config = dict(
    n_layer=14,
    d_model=64,
    activation='tanh_gelu',
    init='normal',
    init_std_o=0.0118,
    init_std_down=0.0118,
    beta1=0.9,
    warmup_steps=0,
    final_lr_fraction=0.1,
    doc_mask=True,
    steps=11607,
)
Each number is 128 + 32 x the weight over the matrix's rms, rounded and kept within 0 to 255. Layers, rows and columns count from 0. Numbers have three digits each.

# up: layer 9 MLP up, 512x64, rms 0.189, rows 275-454, columns 0-31
# down: layer 9 MLP down (transposed), 512x64, rms 0.0235, rows 275-454, columns 0-31
up275:154107155151155132132192141127128179105143093187097142103176112106132152125126168070130154123177
down275:150165131164082144129131179172211113104157116077148141166124171077123102162132096132123103121076
up276:105135147114171138133176095069129088128091142093110174073148096111072199127155142122093153162175
down276:173146093136117119160112155185144159162128095111103078155106150128149079111129116127103101145120
up277:144118191099148065164144105153097140126155205138152214180117072110113131098144096120142167119112
down277:066133060134148094139145050139158119106111039136105104072170122092137168118102179182121059144128
up278:182081126094079099110120088154146193117114117158154148135142141098087136127114182143124146071109
down278:159137130128165122127102159053175145178120142131116126082172101119171149103161158047077151139118
up279:160183109150154101094144145196125181080052110100156167181072137148124173176203133089086239142077
down279:101120152120138090146135091091117123159139202142129116167116184128110153077200071073091157154150
up280:121174101109078157119103159099150136145180118119113165142114165171132116142093121129078130116201
down280:141094219138189116153163101122088145128137122056113078102134103191111182130126134074098121191129
up281:137134161083107089088140092165121139134147054136142107134143118152097114140118109084121141178157
down281:135081068119144117150130140145177071157133161087182127172093143102147156118085175150103113135111
up282:146117116158096153102153163125079086115134135152114105112135105128137113179127142162136140123153
down282:110137135107139125138106114135122180122123134108150161097091101114121158166127158101132168152137
up283:131136137154132149146104143132094126129112123138148078067145165126150115152108132107118176132083
down283:156126118119147056137125113143134117180142099148136157153094093122082128127132137151190048183181
up284:085145155089110132067183155139165085118155153118132104120133128184126138163144090159101111147177
down284:138067089103148149136090143178122163127126124154145117155163105099115184094133149060193120144061
up285:119100130117182131136129104140148146136106111077155089139146112160188106146151169091117140175163
down285:092159140117131092132087178138140131133136134140113160139123127113169117078141116116144163151135
up286:099086121110058098130127124167131101101161071164182092134113146159153094104154109116171121138133
down286:159129058106170161083162128154112183177170098106149172160117200122092137142095155163138145118106
up287:150111112088164140124152132136178164136104107084126107139110152115156158121099083102117174137100
down287:096100129117115117078164157108075145096117107143130126165130164162138135135157153139074159126093
up288:188101134087115147128185124136118154154083158083035152180100131064117154108117089249094103114112
down288:117146126130096117131193192158137075130136109122150096133126111144156110165142153115179139102129
up289:137120151038097122153116118090136124144109115118099206151160088058110164101145117177107154080183
down289:174098150089127085145097114135174134166142127060098149174168121084135146191083090127134118077195
up290:149152143142093163064163120164154143102137061099111169152169095134147136178118131161062175172084
down290:084146116126142100129112063106152114122081122171120139096091173158174084131111172113139151115142
up291:143154126130160141125149106168137098148139112064183161122138093143159142115107125111101168138129
down291:126149111119108119115132146174089179061090075202178098176105159133230122143113164155114118111125
up292:105184102148139090092112154159144114169127144142083081137094126150136097158132106104163124161112
down292:130141157192109177098108141115129108111102141098167198089188094158127114126121152112084118128088
up293:155105141171155109107160151146107165083152120123079090133120099155167149118132130073176121145119
down293:172168152189130181130145111082119138133096125159127098095124069123135128148115150113111084184149
up294:142118129144099115146133101102110133157126119122150150105130109152100152128105130100144145147123
down294:115111146120124106114144169113142136112156127136137106159179123096113113102130122126104116087114
up295:124158098179101090146155110134112134113162148096113086167084127156092095183060140133135164156143
down295:095160135130106148161098071102145107131154093098168184129138146187102147101131092197123149108088
up296:176109100124106130117147081113145120155079121055161090141159130147159198143075150108100180130137
down296:129121124127142145106140075155132156097109110098117159114156188125122140097147121182137130143155
up297:123134118160162137156138131146106135100088110076092089119118158120133175140111096109130193144104
down297:170153136138120084134145146123122125174164121150155142180143072159134098107156124130121074098127
up298:166141107107109124135076121097125108174107159102110153134148158055154160194128166145109180075173
down298:113050106142078117146184209102118108121110133126187157092126127161132132165107161131144139102111
up299:133105166132120031140147140120151162086118153152152171074167144138116123123160154114144167085122
down299:137159031107125157107100139139169139185151114118121068171130103103136111149159165156138066183115
up300:090101147139114147133077184100195130093174132092215170140115108120070136162117155074119183093152
down300:120119083068162100139133139161149079177143159115126078164136145124121118166205078090225028168113
up301:114153107146103150074136137112155111155111125128187151135129199096100101156154145145125175068153
down301:152164159151079088119156154117131124165121146192103133105102120088149153151085141112160164139171
up302:182137103159122119121195141130154139147172174097135136062071125115118077180122142091162152095148
down302:104132172096172102151070109146107098131065150167090106147184144152088126113116104132080130099101
up303:142140134136132172092130133111104092150122135104094112132143137117102162115119145152108133113129
down303:134115118134137125113126126131100134135135129128173141131158141142136119114134155152139127149114
up304:135081110129120085131134091125140104136181066143062178148127129171101116138157206112095148099122
down304:121152142113155149167120159148160123107115126100214130096137151113129136135100135136177156093145
up305:159093108152133140110166153153079133140076098169126128106085111142170156163113127117120108092154
down305:104133112125115132118094109117076123134121154079128123156169140145115167093146109147065116144139
up306:098143137153156027099168187070119093124146167179212118116129166153108133124095123128093107085168
down306:114127191183092150098093147152105112129173062114146155079134124129156123120119103134134043148117
up307:126133114137174066138120098128088131104138121126147141110162128105136111124089149178158098094141
down307:130152097152121137119168094157119085143134150144127152128161097123086170144122102120119122128116
up308:180167133122131101069080114164170183119115107132116154113125136128122131151075113137068226123099
down308:107187119074116166142132125153109095105148127142129086032095182075158183101111096133143078109136
up309:147097165065184146126141114101109111124111120077157159089129100090144153136104108179096124077153
down309:185120155162149062145058084145116096112129172139101139105090168139140074157129098124126163118065
up310:123179130133108067117152148143150172146142144160145162173151143066173078114162080074111164185137
down310:146092140129138121123085149073087138085158152106103076148170125163136109180074123171133141119103
up311:114122157167136157126156175096137159135127125128155090090158125099132131118131115123158124098141
down311:113152137097146137148130097144104135167121169128100120111174141105112133125115117137118131111145
up312:110097173154129124109116131082136084150056156130122188168152121140066157135167146109098202099182
down312:116188117099108118101107133129120185124147073056109102119098070125187079136152089100151015172101
up313:147103180164104086041109133149105092127199076159152147122179087219125151143172153132117139127107
down313:131139117135118215105174165129102098094142124061141154109129121100146139125098088084075147093126
up314:097144133139186106095107170159115157142112080121175095152081153159125151116112088112139111104122
down314:116137124142110150159112065170115127124143163111093108142159126146065094147128098160089111175161
up315:107162062178112131131188130086142148191173082064116068178133118098108126182120150140181115114111
down315:121118183187102087110151169127145127106085099137141158126164113120215155102160148091102108077173
up316:128172170075119096177117146127098096114082160148127147130074136116149173110146111170094108130116
down316:123113086114153084127130142146172142131115121128123163160121167111094111166116110130110085125148
up317:137087158137139064119159080170140158147075130092118131098117149123150108167160101137116086108139
down317:099130126104107144135125094072097122206085186138112099143164101143158074108131151094116156090095
up318:144161113111134168125145203077121089155066133153077131205083117065159176120135152153122145145064
down318:143170128105168050099129147190172106172136146107120135109193103153126086090179153098185074116114
up319:170162097131108156028149133160216102125135126148134067124133120166157110103166102118122157194093
down319:100100191085123163178161119118069095132180159103171158152161115083108157151191126130109149063166
up320:124137177145096129112153128108106104163092092134144065113138128089164150044153155166093158129125
down320:124185096057138101139124099154183075110120164149095148110134122092145202167169069100085130101133
up321:131146083123114129060144167194136118151095145137122089104117156104110141106146060149129160101106
down321:105067122078173097158141133158103115182148127085121137108149132168096115087153178096144111133091
up322:105128158139112084102134120133111113178118133141075132150153164101154106162135172158145086145133
down322:123157120139113122182081127144096110146157086128127164080163058115130092160095149124108133211150
up323:101109191099089041136099170150091157152140124078154116208171115108017144190116147092191098078096
down323:143140066189164159095078163140213150170107166173151098099073180124147086087072181126034156115080
up324:143176174095114122160176135157136118134121157097106093174124159086143165157156121115086108122123
down324:147120129128123157118094134129107123148172088107173183083183115147099112140091123133159169116145
up325:159129135147150149086172178131141130110136143094097167125079107140126151095141171083083171124116
down325:102144182107154176128151182197155108113118108143126105142123100138119096144094127091202092085101
up326:109173140118137038208060058172167145154138114111183161102123150070114125221127075109137152090089
down326:155095179122122130091167164171055167067136100138104073169193098151146111098168152105132175061110
up327:133140107175136135150151192073089087111152176068174132160070122057148216117118162145156088153099
down327:131082209199116088217087096161122096145087179184092112093145044132137024151130130062152170154137
up328:144157175144093126113149138093091114163128145119147134198045117138117124124130102221125091129117
down328:105106100118173151135128138125116128131170087132103148116169116123127136145145113058122192101151
up329:121104114092144080102123142126094162138152133160090162115203121105091084125144089167120109126144
down329:168183132139108152102119129095231095127131099175129144084146107174124111176129120102129124150153
up330:161180105061102136147097151102112204112118087113138112181127109125139177146152121130137127156127
down330:136175156127135174052136032101163133158136110073122205070144087142115130163150117104081143136165
up331:144115097116123104083156136161102103137127111177101096145121117172123102137200118151110135235147
down331:105139133096136156109125192150138114088121090088176124138148143093144160132116106091121126070088
up332:110148135157107160131108166123116110141180120075130183159172088081103165168126119175110132115182
down332:188043044138142064126123118153180108107075177115180108103084154145125165116093142122139176120095
up333:141150090147169082106124079173137125143151117123146144121141126079172101144112159166155093082120
down333:163139140168152125144174164140151139102098125130094099140105155146155139128166105133074143064071
up334:170130187074140132150157082116105160114151056110175139085151117119120120170072160130120182094174
down334:168171065162110108142111186104164056138103178144065075178096092146117123077219135150150057160170
up335:079103085089128108149115172135075103161218128144098056132157127123107153131195105112177144125145
down335:115101140123092101094130098153157149128119165071222186111210172130137116128118165132112119151138
up336:126129096122106105079155160087082126178124187123126088140099179117102137122091151124092132128106
down336:165119188152118081116107076156095122075169101113107175108173125129057103151129168139112136146132
up337:109090126092147091124174087136144188104148151140166178113115156160154161114112155108183188103098
down337:099102120157187086086112148130160086147059174148132022162141107143136125116150113156105124177174
up338:143136159142122100120182125117161105155129139075117166075099146111095122141104119137156111092182
down338:095075134133120117128068146152076173097129083110156105138189133158132146146186162111124194148095
up339:138153116198161085087111176121151137188154137059086086138111134137141137135150136137148118129118
down339:183105153079107119118129233132122153117150136086168134133183121079178134121137129114089158112071
up340:116080172051127087170124188142087152223124162175177161164138118078148098106149131117181112084121
down340:113177117161130111114126138102095116091114134101148145160170177172111148090120074159131166143072
up341:150145134079139124145161062144147135137141107111152161117122071143115166107112092143145146127145
down341:194116087126137105144153129099112161094171124162110115140111117098100166135081181162125095130145
up342:147069116130147095153095186123150131100143156068132125125183128132143134136134117119097160161095
down342:130101101122128166078035113190114177146128087157142087086128088097126181108091092112176111242154
up343:143181107096107094191028212137120089162087135088151189166099142056110122165152203139123136120161
down343:149096160157128158046120038149102105140152173095181179053159135104064116069078157162094162111158
up344:153069074130160119122142145173164149103126106092146106129156134072149118162156113099064135148177
down344:053175138078203104056096097115156114112125152114112138165154080195138107127157098166127096110121
up345:144105108096093075089182109143076142117127084106165172093117153117173118097132172106124143053163
down345:149054215123140178167153098130132128132073130122157098056075101135108128152104134132099135105127
up346:138108128117101125140123156109113124104114153085090108123146138135102130135100138132098122114164
down346:134103139119127172107118141147139121177146097128168083122168152097141170112120133123107116123103
up347:132091133090177134143078144113135093158160158113104093078197047182095079149151057130165097100129
down347:152118070084127196079203090137148136114149145140081104128126151124118141160093119134088171126142
up348:132137135112157136157106130136085092133129146124156132120164092111084147109073062122140181134124
down348:160144052152126131120124065141089138123100112134127173097158142137150109137093114105106122119174
up349:106161159125111108153076227144107093083093121157093098143105177136086148144125098130109177125154
down349:097115144156120119094145092146144143153151121105131145149145108111155110117164141130140104079160
up350:118192132117122105122182072133101157119120124131156085111106171093151097112143178174144119112120
down350:103126142083125100134135191135096120134123167079154166124091108174109098145142060048171123147161
up351:126135159162143084115078116161102124141108168053116140177146092122170155113106116143092109152110
down351:151167127147114150187146108104165118118133170125140113081130166125095082146196095112128152104091
up352:144105074076114066120105158181184120141127134091145177144173180144133155065106106041123156163121
down352:143172165148161214123081202118104065083088125102113071170170086137160091139193082096060155112108
up353:146141077175119075171177082116107127053139118123127114139112144051132154081178163146138109084137
down353:102086196121109135145144161126152150103127137135119130140141141083203084136079104113144133108134
up354:140114135129157075100059162161184148081135151165150153137202069117134123181137173136103152128082
down354:175114065080142150122164163135107112122060164147129113199100143157123172055095072128170189158129
up355:130142168154155146153104151132136082185166165147141090134197103083139126152152119143152136158188
down355:139119100141105112122199135148127156099134090162144157130083162110115150126062117189122145083123
up356:158118106175143126124135114148104151142148120079118151141138135106107167171117147111080155152151
down356:125131091152111135118128129141143149123108148175110118096152183106159094128153103136135128092041
up357:154158112067114106139134074138193177144119095180092098125141110146156147136147094129120111153132
down357:131138153130104113057139151186083121112151145107144115168159146078140142161116128143106157127151
up358:127144148072057108125115125134132136124105139122211149151126169172133159107171103094134083115159
down358:166154121167150124189061165141177135161122059105031113094108138105170123162092130149103137144052
up359:196109140126087109145181151206151183064043106163209166081109142126189097114108128169109067114082
down359:064177085076110057132098123111177113104167113111124168144105129135144145123147159153115188070118
up360:155127113133109081081067104188129136168157102182141111210155176101108152079149124115153105111157
down360:141135119095100165171121152090117143120126121099090174126136061165160079149102103115145104058152
up361:120086152099108125137113112152124109158123092125157125100113129153156154203134092094124138142115
down361:141131085088142115128172148129103131127100156178099102127137120128110172127146127140155180122165
up362:158152169129158151108155131124130116094112123104132122107156106168142151096118151125119139144076
down362:153121150137119063147118161120177111199151134142125114137107129136119081168126100127152102108199
up363:169087149088147140143112113120124063158109145087105091112107102135087160164113100094130192127108
down363:119066212199124145115106105105112117078114170172133119138157170150140103132137138184109093110089
up364:116159210145116158128149145180162117147081134131131117165178094101112209125139122075112130109108
down364:177054037158175105151133095137168073141111098115132138134067146120172095125177159123122172124118
up365:133098070195128089109172122127095173141131127175134106100188120128107149119133079173161158135147
down365:120098142077134153114135183112160123120137078141139179135055146092162124128116151149155082092098
up366:159135107207113118116181142079137107145119141056165125131092088125156152117095162165075132119142
down366:087113101121140180114090082083135167118140117134147180108151133122069110128066122117140206141173
up367:164114129104138109067170115110103157164167102131145115106151117137162145120094103112094147128154
down367:131094150157124087141103156160111144119071123151158159143126123146099114183173151174119096073074
up368:181138157138111108189172155168072103175126088132122138130085155089056143096109148150186138063128
down368:159137110125150093147116132143207083171092091152192118208137115111134145102116147118114243126128
up369:131119128147061090169113101165093140116100142144143064102142111080097090174087106195102120088161
down369:137127080037139130100162106109132119122111112150117129144111105204165149085182104137186250163139
up370:170117174101110095110100074095066125134133117119107153165172076139117142170195123158103150145106
down370:077144127102179157101135142126165127139101125110159128104175151102119121104080120128156080108117
up371:123160146076169150130128160125128112174144135087092145138139148097115161132154053110154140124113
down371:128118106152156114157160119150079110132088153185095101086160090126152086118129164193158106126105
up372:129147139132163124140123113131115128096090112101165120108157142127124150103080092122141146160165
down372:109122086117139104156109151134101122148120098139151152133129108134105149159116163146112119149132
up373:133171108172091162167185131115081147088142124101112105135075158113149125160099106176160142110107
down373:124138115137095111187091133107175128129134136129093128154102125109155085158176160153164099124149
up374:121167135104138098106153104121193129148118183055168193128153076128116171098184049163118142129154
down374:142150173154108127161131097086118098034111080189099142114218143194093155089152101188186172219079
up375:167114124147123081081114153126139142112121115105098092199092199159116171113185169127073167152098
down375:190138133136167099176129118160144102188125125136076096070103089120099097177092111122134078149137
up376:155131116127099126147171180081130105150159112082103116091127136078109115231098119117132173079194
down376:083081175124108082092141102136116126123120123158225118085162165135166147118208103100123099087091
up377:176131135198070123097066150123123149120157085141107088116112091149161098122161150147108148123177
down377:120103064185153168149184096141117169120123182076157109156084086135175179096066122157069100176054
up378:138144135111124112134118102096163103158131155057129110171164137122094151111110139171113162122177
down378:101123125131124160109187188175086157086118143140170140097128149122177117146153095081100119105130
up379:165153188167123068111177124138114051086184108030139104159188115122040126097130182159153125075216
down379:096119027125096144136126122092191097125130144109177164204131127086151117209120164137078135071165
up380:128159075172152133090135156118208128111155080061168148132146137158081173123091183159100137074110
down380:108135094105138123126103084195110112172122150149155145157100177133146144109138097066186125197110
up381:141102178095137046095089132156111115134126074097176188130155135114140155156146167090141134083123
down381:068028169152181083191085218087173124102150129098164120144151133139088105145114133109106115105076
up382:120121159158085131073226114134089149147068122102159097086062110176172051101151142130118133176108
down382:150096093096184108187123115136179123148144142117052102184150146109120108200139139124089238089137
up383:116115157132151169053144171124184123097109117141161139080102107154124171130173128086118076109163
down383:131088134069112138192141094125163151181145142095088116135102183165114146116142071142111113124150
up384:168125128084153175132117176096102059143124121091081131150129144116101126154152092087121136126110
down384:132075110080152089115173051140153118137115147179110101116125087167136145142167088152138147193179
up385:171116128125133130126091119159165106168136131136095143143116172147123157124152094139133167083114
down385:119124176069157127116141101117075078098162153122181145155114120162080088121124091122102097108116
up386:179145220119102096086145076152097179168095109154114121181179130088123119107121200084162193085112
down386:096138122162149104196081120110190127089132117145117131109072134139133148146131099154139145085125
up387:125146146152094099097139055099138188164081093070113114130156125130110142157113129179129185101136
down387:149145121144133120150145155125177070118158138133125083105071103140096101101200081084151085133119
up388:095111177116121060157132189140142141203139194139135109143161154084118144142133074075108154087166
down388:209152157178116111098118115149151136066122140063088161145098147164163092175167174160081173122159
up389:146155146087117141128127106112126066142144160113115104137177172078106156132135148144111113170146
down389:164103132162154125117155113162106121162107105159137108119101120171166132109073143081108163120118
up390:174105118134133157086092104114135146120140082155167041189133104113102164149118132127125139110146
down390:106075136189085159134163132143127096134124111126120129171131170123107157112126053125135132116149
up391:206164154091111126113109224133165144148075120117107155165126185088081176136091127171160150060123
down391:102114134154180154131176172100051170149171125213152097070167004157138097094142073106198112255115
up392:119141113126111138134141127087134139099155151197084127065140116178144081123175144145113102082127
down392:226083137142148084164126093181132160130090130071130096107088123093104124112104155088165184166112
up393:155125067091117071143116155102133101137105169157155164185189096135119138153130054122130158091163
down393:143194119145049136125181100158095159123199108073107061105093119093128102084146141193100091155064
up394:116123155108095122103150080143182151150163143142159129152137140060112169108105157217066199087164
down394:071191109164117098170134125133140083085099072097135133094144133181160139118082125170100131103065
up395:161078093123148151118134132096081133114168133129129118125162140145149127165060142079157105097086
down395:105114116107118122113154101093109086153101130152130136171109110130106145164148120105118186145131
up396:088148107160075133157164172082148078153140168155186098139137155130145133110144048149120129173114
down396:125142123071108148136116099222126100124171105128099117107117186142120169167172136102129145084180
up397:174107153151127136168085109132107159166127087116072080095120137152154108182114122116127055106121
down397:120124153144163126099119139120115106139163089102107125169078125108119159113141158160089146173185
up398:182183075147140087065156092169139183102100138113082167098122142082172148171112142063031172113094
down398:143123152092134130106119159185137096123170085150086123111115184135117166148177151080129142104151
up399:088114123107164145099138087170124104085114087143066150121163145146108113192129161082099149165201
down399:153176139184075089127126189092184151135138122119127150165101114119150120124150096168151122130044
up400:110078179150121118096139110144125151196176117068194088128135146126111124129154112067130135145145
down400:210129134154146135115076147208136118125075157112160153145094116095097112144134131105137107113073
up401:091081174106151037112170122197120146152105068142198079174144137097176128145131141169165077077131
down401:099074102164134170120105129109118207212144141113108173181171087108052145143133161158093039115113
up402:115134139168153083122094117200143189138134166051107114116079115119146070161131078077188130121153
down402:190135135155156155178114098171099091136125140077120155064145112137077175122121173152079159113064
up403:084095122147140138127162131146144188160149119070144075153050136134064199207104128131065152055156
down403:052134099086129076081167167155154106100127046168123137153142111115131114167131125060200120169159
up404:079159147176119066164075120130196129144088104100132172107200130175013170121100200107103154084180
down404:148125170075163157095150190113079093122136087191134123167064080125123104161126110053114196108148
up405:192114102116121058144154102156069170150078149116142110156136164079143106179117093166159119114153
down405:169160089173094079108103108154131118131104191124177160165083125129126146151143150136165081142075
up406:138152184187095129111105169138166143105087148108145123145065164147105211114128113058092132123063
down406:127147091147153109099074162165163136047073114155150169192066125111096222174101149090120070091099
up407:180070104135090095116108100188131173105131163102154134123139131175148118054173099121138167169133
down407:039132163118110161139121145090146098175109094093114144125167132089154103177202211099138141111134
up408:144129108122161115114117097157090093115123148122117095135159110129082113131108145157171157145168
down408:111115132148121122107172144139199101173164094097099132137106118144147155127129090154145139120075
up409:167164113140165123147073131112163084128128092129135115061155192154144164143110074148136161094118
down409:104131103143090126084140116152100162135120123197134118130102132090111165091153154150121097111132
up410:164150154123054116166104142133110122135147120127207128117128072119095158127080153184108147155192
down410:141151132133177164109151111178152109143108179080127137169150170115171080106170079130121126100099
up411:120129107117143079147089122132122161150080138104083131148147104170179151137163104087114156106133
down411:085122120133069120135098115126146097152168121113178116132111157120121122104110156141146134108167
up412:121116147111135110124071107118146141120120104118129121175146120173138103094139154146136109109186
down412:145162143105173128142133163093134077144129092104114139121104141128152140119112111124118120171117
up413:123176120164125126088131135122116148146183073120105092124112188140132068150139133131157094117073
down413:169098106095130066193133122109109085138092151134073128118088125113094216175099129109126136145184
up414:168152151105162082175127114159095128100079162072153095083148097089129164164137125159058183128155
down414:111093112093099121105142107115155161107100170104130186134087157187114112114157110099167139132143
up415:155154166140144173144078144105140115147109128143095135113161088131132176111089171113140133107151
down415:145147108102148090106167112122122141119175148098121130161089120132153086115165107155081127137135
up416:157092117120133151155110168114148089084149111170108221089151120123136150125141121073111149098176
down416:129166172103118147089090091167097141125132136128118094158145112137126121154169107150115065065111
up417:095186146109143076107178104095179124180148107140198159181110107118120127084148163033085182130164
down417:147131106168097086112055110142136148127073164083151167135134122178061204174074124166146119130075
up418:131156103149077124070157157167069171115087136097165116127151114088112152166058072136096132135141
down418:078126169105190113137129115135146062163186100180116126086132128112125122132139111084114137116149
up419:173172129175135141117081113114068155171109060154091089122091166166119124126104110130098158150153
down419:098091107111133162168091165082119125123124134149132179116133148119194056132137088072090123162145
up420:073159174140048117134195137132149101194140146131081084070113135167107102167149110054096130128140
down420:173083112167167088158134084163115165163141129081102135152095122133128161102083137122174113182094
up421:138117179084133057099144071180142156176144132075134205119118164151112131123158124106118142083147
down421:128192116057137118196126123121136107097153102132121100099111122093163134132120124104120089150165
up422:176121154135107133141101145101204145131138205113151084114135136097160135103108151180111129069159
down422:121162105099088127082189122153149095139158097089104132136100199140162128143142128101122106083173
up423:190101140086111102096152109196174099197122092156065150169090124099189125110168118137117086120095
down423:104127122204146094153122141078133148154150189076135061132125125150068135139050090105152132125120
up424:110115082195121148117175127113075154132141044107075109133117130126113131131112159156122128127112
down424:091145150102115110153142122125125137110089151131115181152098084087116142115186139103162081164177
up425:126087149120132093129136125133069133115142113162094117060128177107092117093231083134173137149115
down425:185162084090109134130118104138206114137087137111132151148111143146163168152037112106119080075167
up426:147141110093214050171129146160103145077193126151146159075094124147106091138110126110088116099102
down426:124125147162102140115152151161137108105125123178101093081091114144118141128165124150169185104068
up427:142154164152128129126122073088193089142084127090163094073138150130113105152112138117115123091155
down427:106094169161164093105124141119109106146162146133104137048163119137069078102183123092118139192162
up428:135142161096121133183077101108139123165169116201123172129131106122076127125193149155094134083149
down428:186142217076113130138066127130101164145114133159136075141155095128073201100159085179162142159132
up429:137124151112112113107136116083114165165125131105173168125115041117126120130134129176129163127139
down429:092147138163146185091115111142174117099100123175133137109116107108164114130129140120125098128106
up430:154082146107135122078141081151109105194117081154134130141147149159153172115125168136170140130128
down430:100088152143154115153162169128159086109135098175146146096134103143148119147135122130151121098108
up431:165160176104155127195129127145154166149159148116164100123133093080108186104104094165085148096142
down431:125112167172138104150165093111105175110105103137122127235059126124140082045128145143126133130145
up432:146114107156120100130079151158090077141183130170120074149093161167117095145133095163173168122191
down432:158166126120135134112156095110136110113107134149132121148118124081185097122132129108105184074124
up433:155177149206133133094140198124134111145180102140141100176154126151135103123104150069145166089111
down433:101113094120118099038134130112091118132091190134052145137118147123059137070149110148085128152133
up434:171101113169141133145143213130109125118054098125117111141155099130141115121126109171125057141129
down434:117183103149134129111162071097115093156088180153136154150134103199118148138125154154060113114105
up435:141130135144149114149084097116159137169117114121110191120160109141128143091141107126121131143131
down435:148129101139134155131138155142096133113170144146104128143107113115122110143106094130103119136156
up436:095151144045095076103073082124103127125156072099117130156255051168167112151152139143113167145151
down436:137042190102126119088135189089079165097133125157114069180194132143012135173172048126139124134079
up437:152140150130127037169105090121102131140089133095103147130130090125083152124153073146152105137168
down437:112135144146108166089095156174127106080155130117122130116130132136119074145157144112119153082088
up438:189130101053131116121134155135107169162130136148109106195150133107108117061170105155093156156125
down438:097054131126093139140088121116167114144114154132107107115168097113134132160155111063098158115173
up439:194165056109148129119172136119122088113128118043188132180145086070088136135029158177071127090213
down439:187123057134155124112136137129181138163068153117131126226120127090125183084076166086153144007191
up440:187186143157103114105151170127080079137094158073129160140118105116113131160142132167107184137148
down440:150100067106115126173100068108112106132131124119090104134155119089103094176167107131125145161147
up441:146058098103152027120091120198075138103136180152151099148082142175132079188141130083106168101131
down441:053141130150140176108161067091174139149126123131139125113191134075106175081109117172149133067109
up442:145075147112105059139076130165100169145130129173167126154155105067143138125104114144129143095155
down442:153117105151127176145138117166084120125118118136077094147143154112146138087068197131096127176102
up443:126153117152103140157095151145102153204065104149147126134070111157155129145140099123140132133092
down443:129102115098131151166143065096156128144085112105082126124168103148105142163107145104076159124123
up444:124157090109131098097120114152133089117108171153087142135096080137146153156127099124107171133122
down444:129111160154192209145139126091108161089149118148165158097136155160114092061146174095172119165136
up445:185117143118095133156104097137098117117122139120136132116096139130061137103167062103147080100145
down445:097122137155129140091076127111160162120148143143088166072132124120155134131085171105117119060085
up446:121198171138144067172129104157138098094118198081164144116121130120166129105158140137098097085157
down446:138082174078116159103115145074095105096064105178103114088129149182107053171127119206163157177144
up447:164142124116123128165156066139176167151138154122154134121131089162147160099131128135060146119124
down447:113149111157122092127152183123094143093137089133156092189159133142116084089119137147120126126086
up448:150126105157099148133115168142104092115077190144106127072130106143146124110135109165156116149086
down448:133106090117204097132111078120155182123130107128115130170093122195144140107120142096129144135202
up449:076149127150142099128119170135174079107098096117128141174139095149098149145131139131100175069160
down449:223149088134098158156108165085103157146132151108126111103108125130109087086165131131146099163116
up450:133094134166114169124112126091064095152142102076079133157117137105082133117110111155111200142110
down450:129129108085105153201097101145106116128109118126161185157119096169182150115156141175132106173112
up451:123110134158163102130106173082107131113176142114156114240098122151120170106158140094081182098131
down451:115150178141092118159094221168150153137172112064104138169147142058171107143094076086166070076088
up452:128125151133106126152147132121143138173114179118196053115129139077137138148092214155106108077144
down452:187122146191151101114179117112139124111140028104093135135065116210133149114110078144101142169150
up453:130112123128119130148159124076107073140103089097188132123147087105122182161102183158145150151141
down453:099121109110154171134172097150100141098127053118184099145056140108147111156112133141136148146142
up454:124150091119186157175149176136111110116162155101104121109115154158081154109155152089110147135125
down454:151134120113073124113111060113141142213097104120138155146101077088109140116116116138151089097128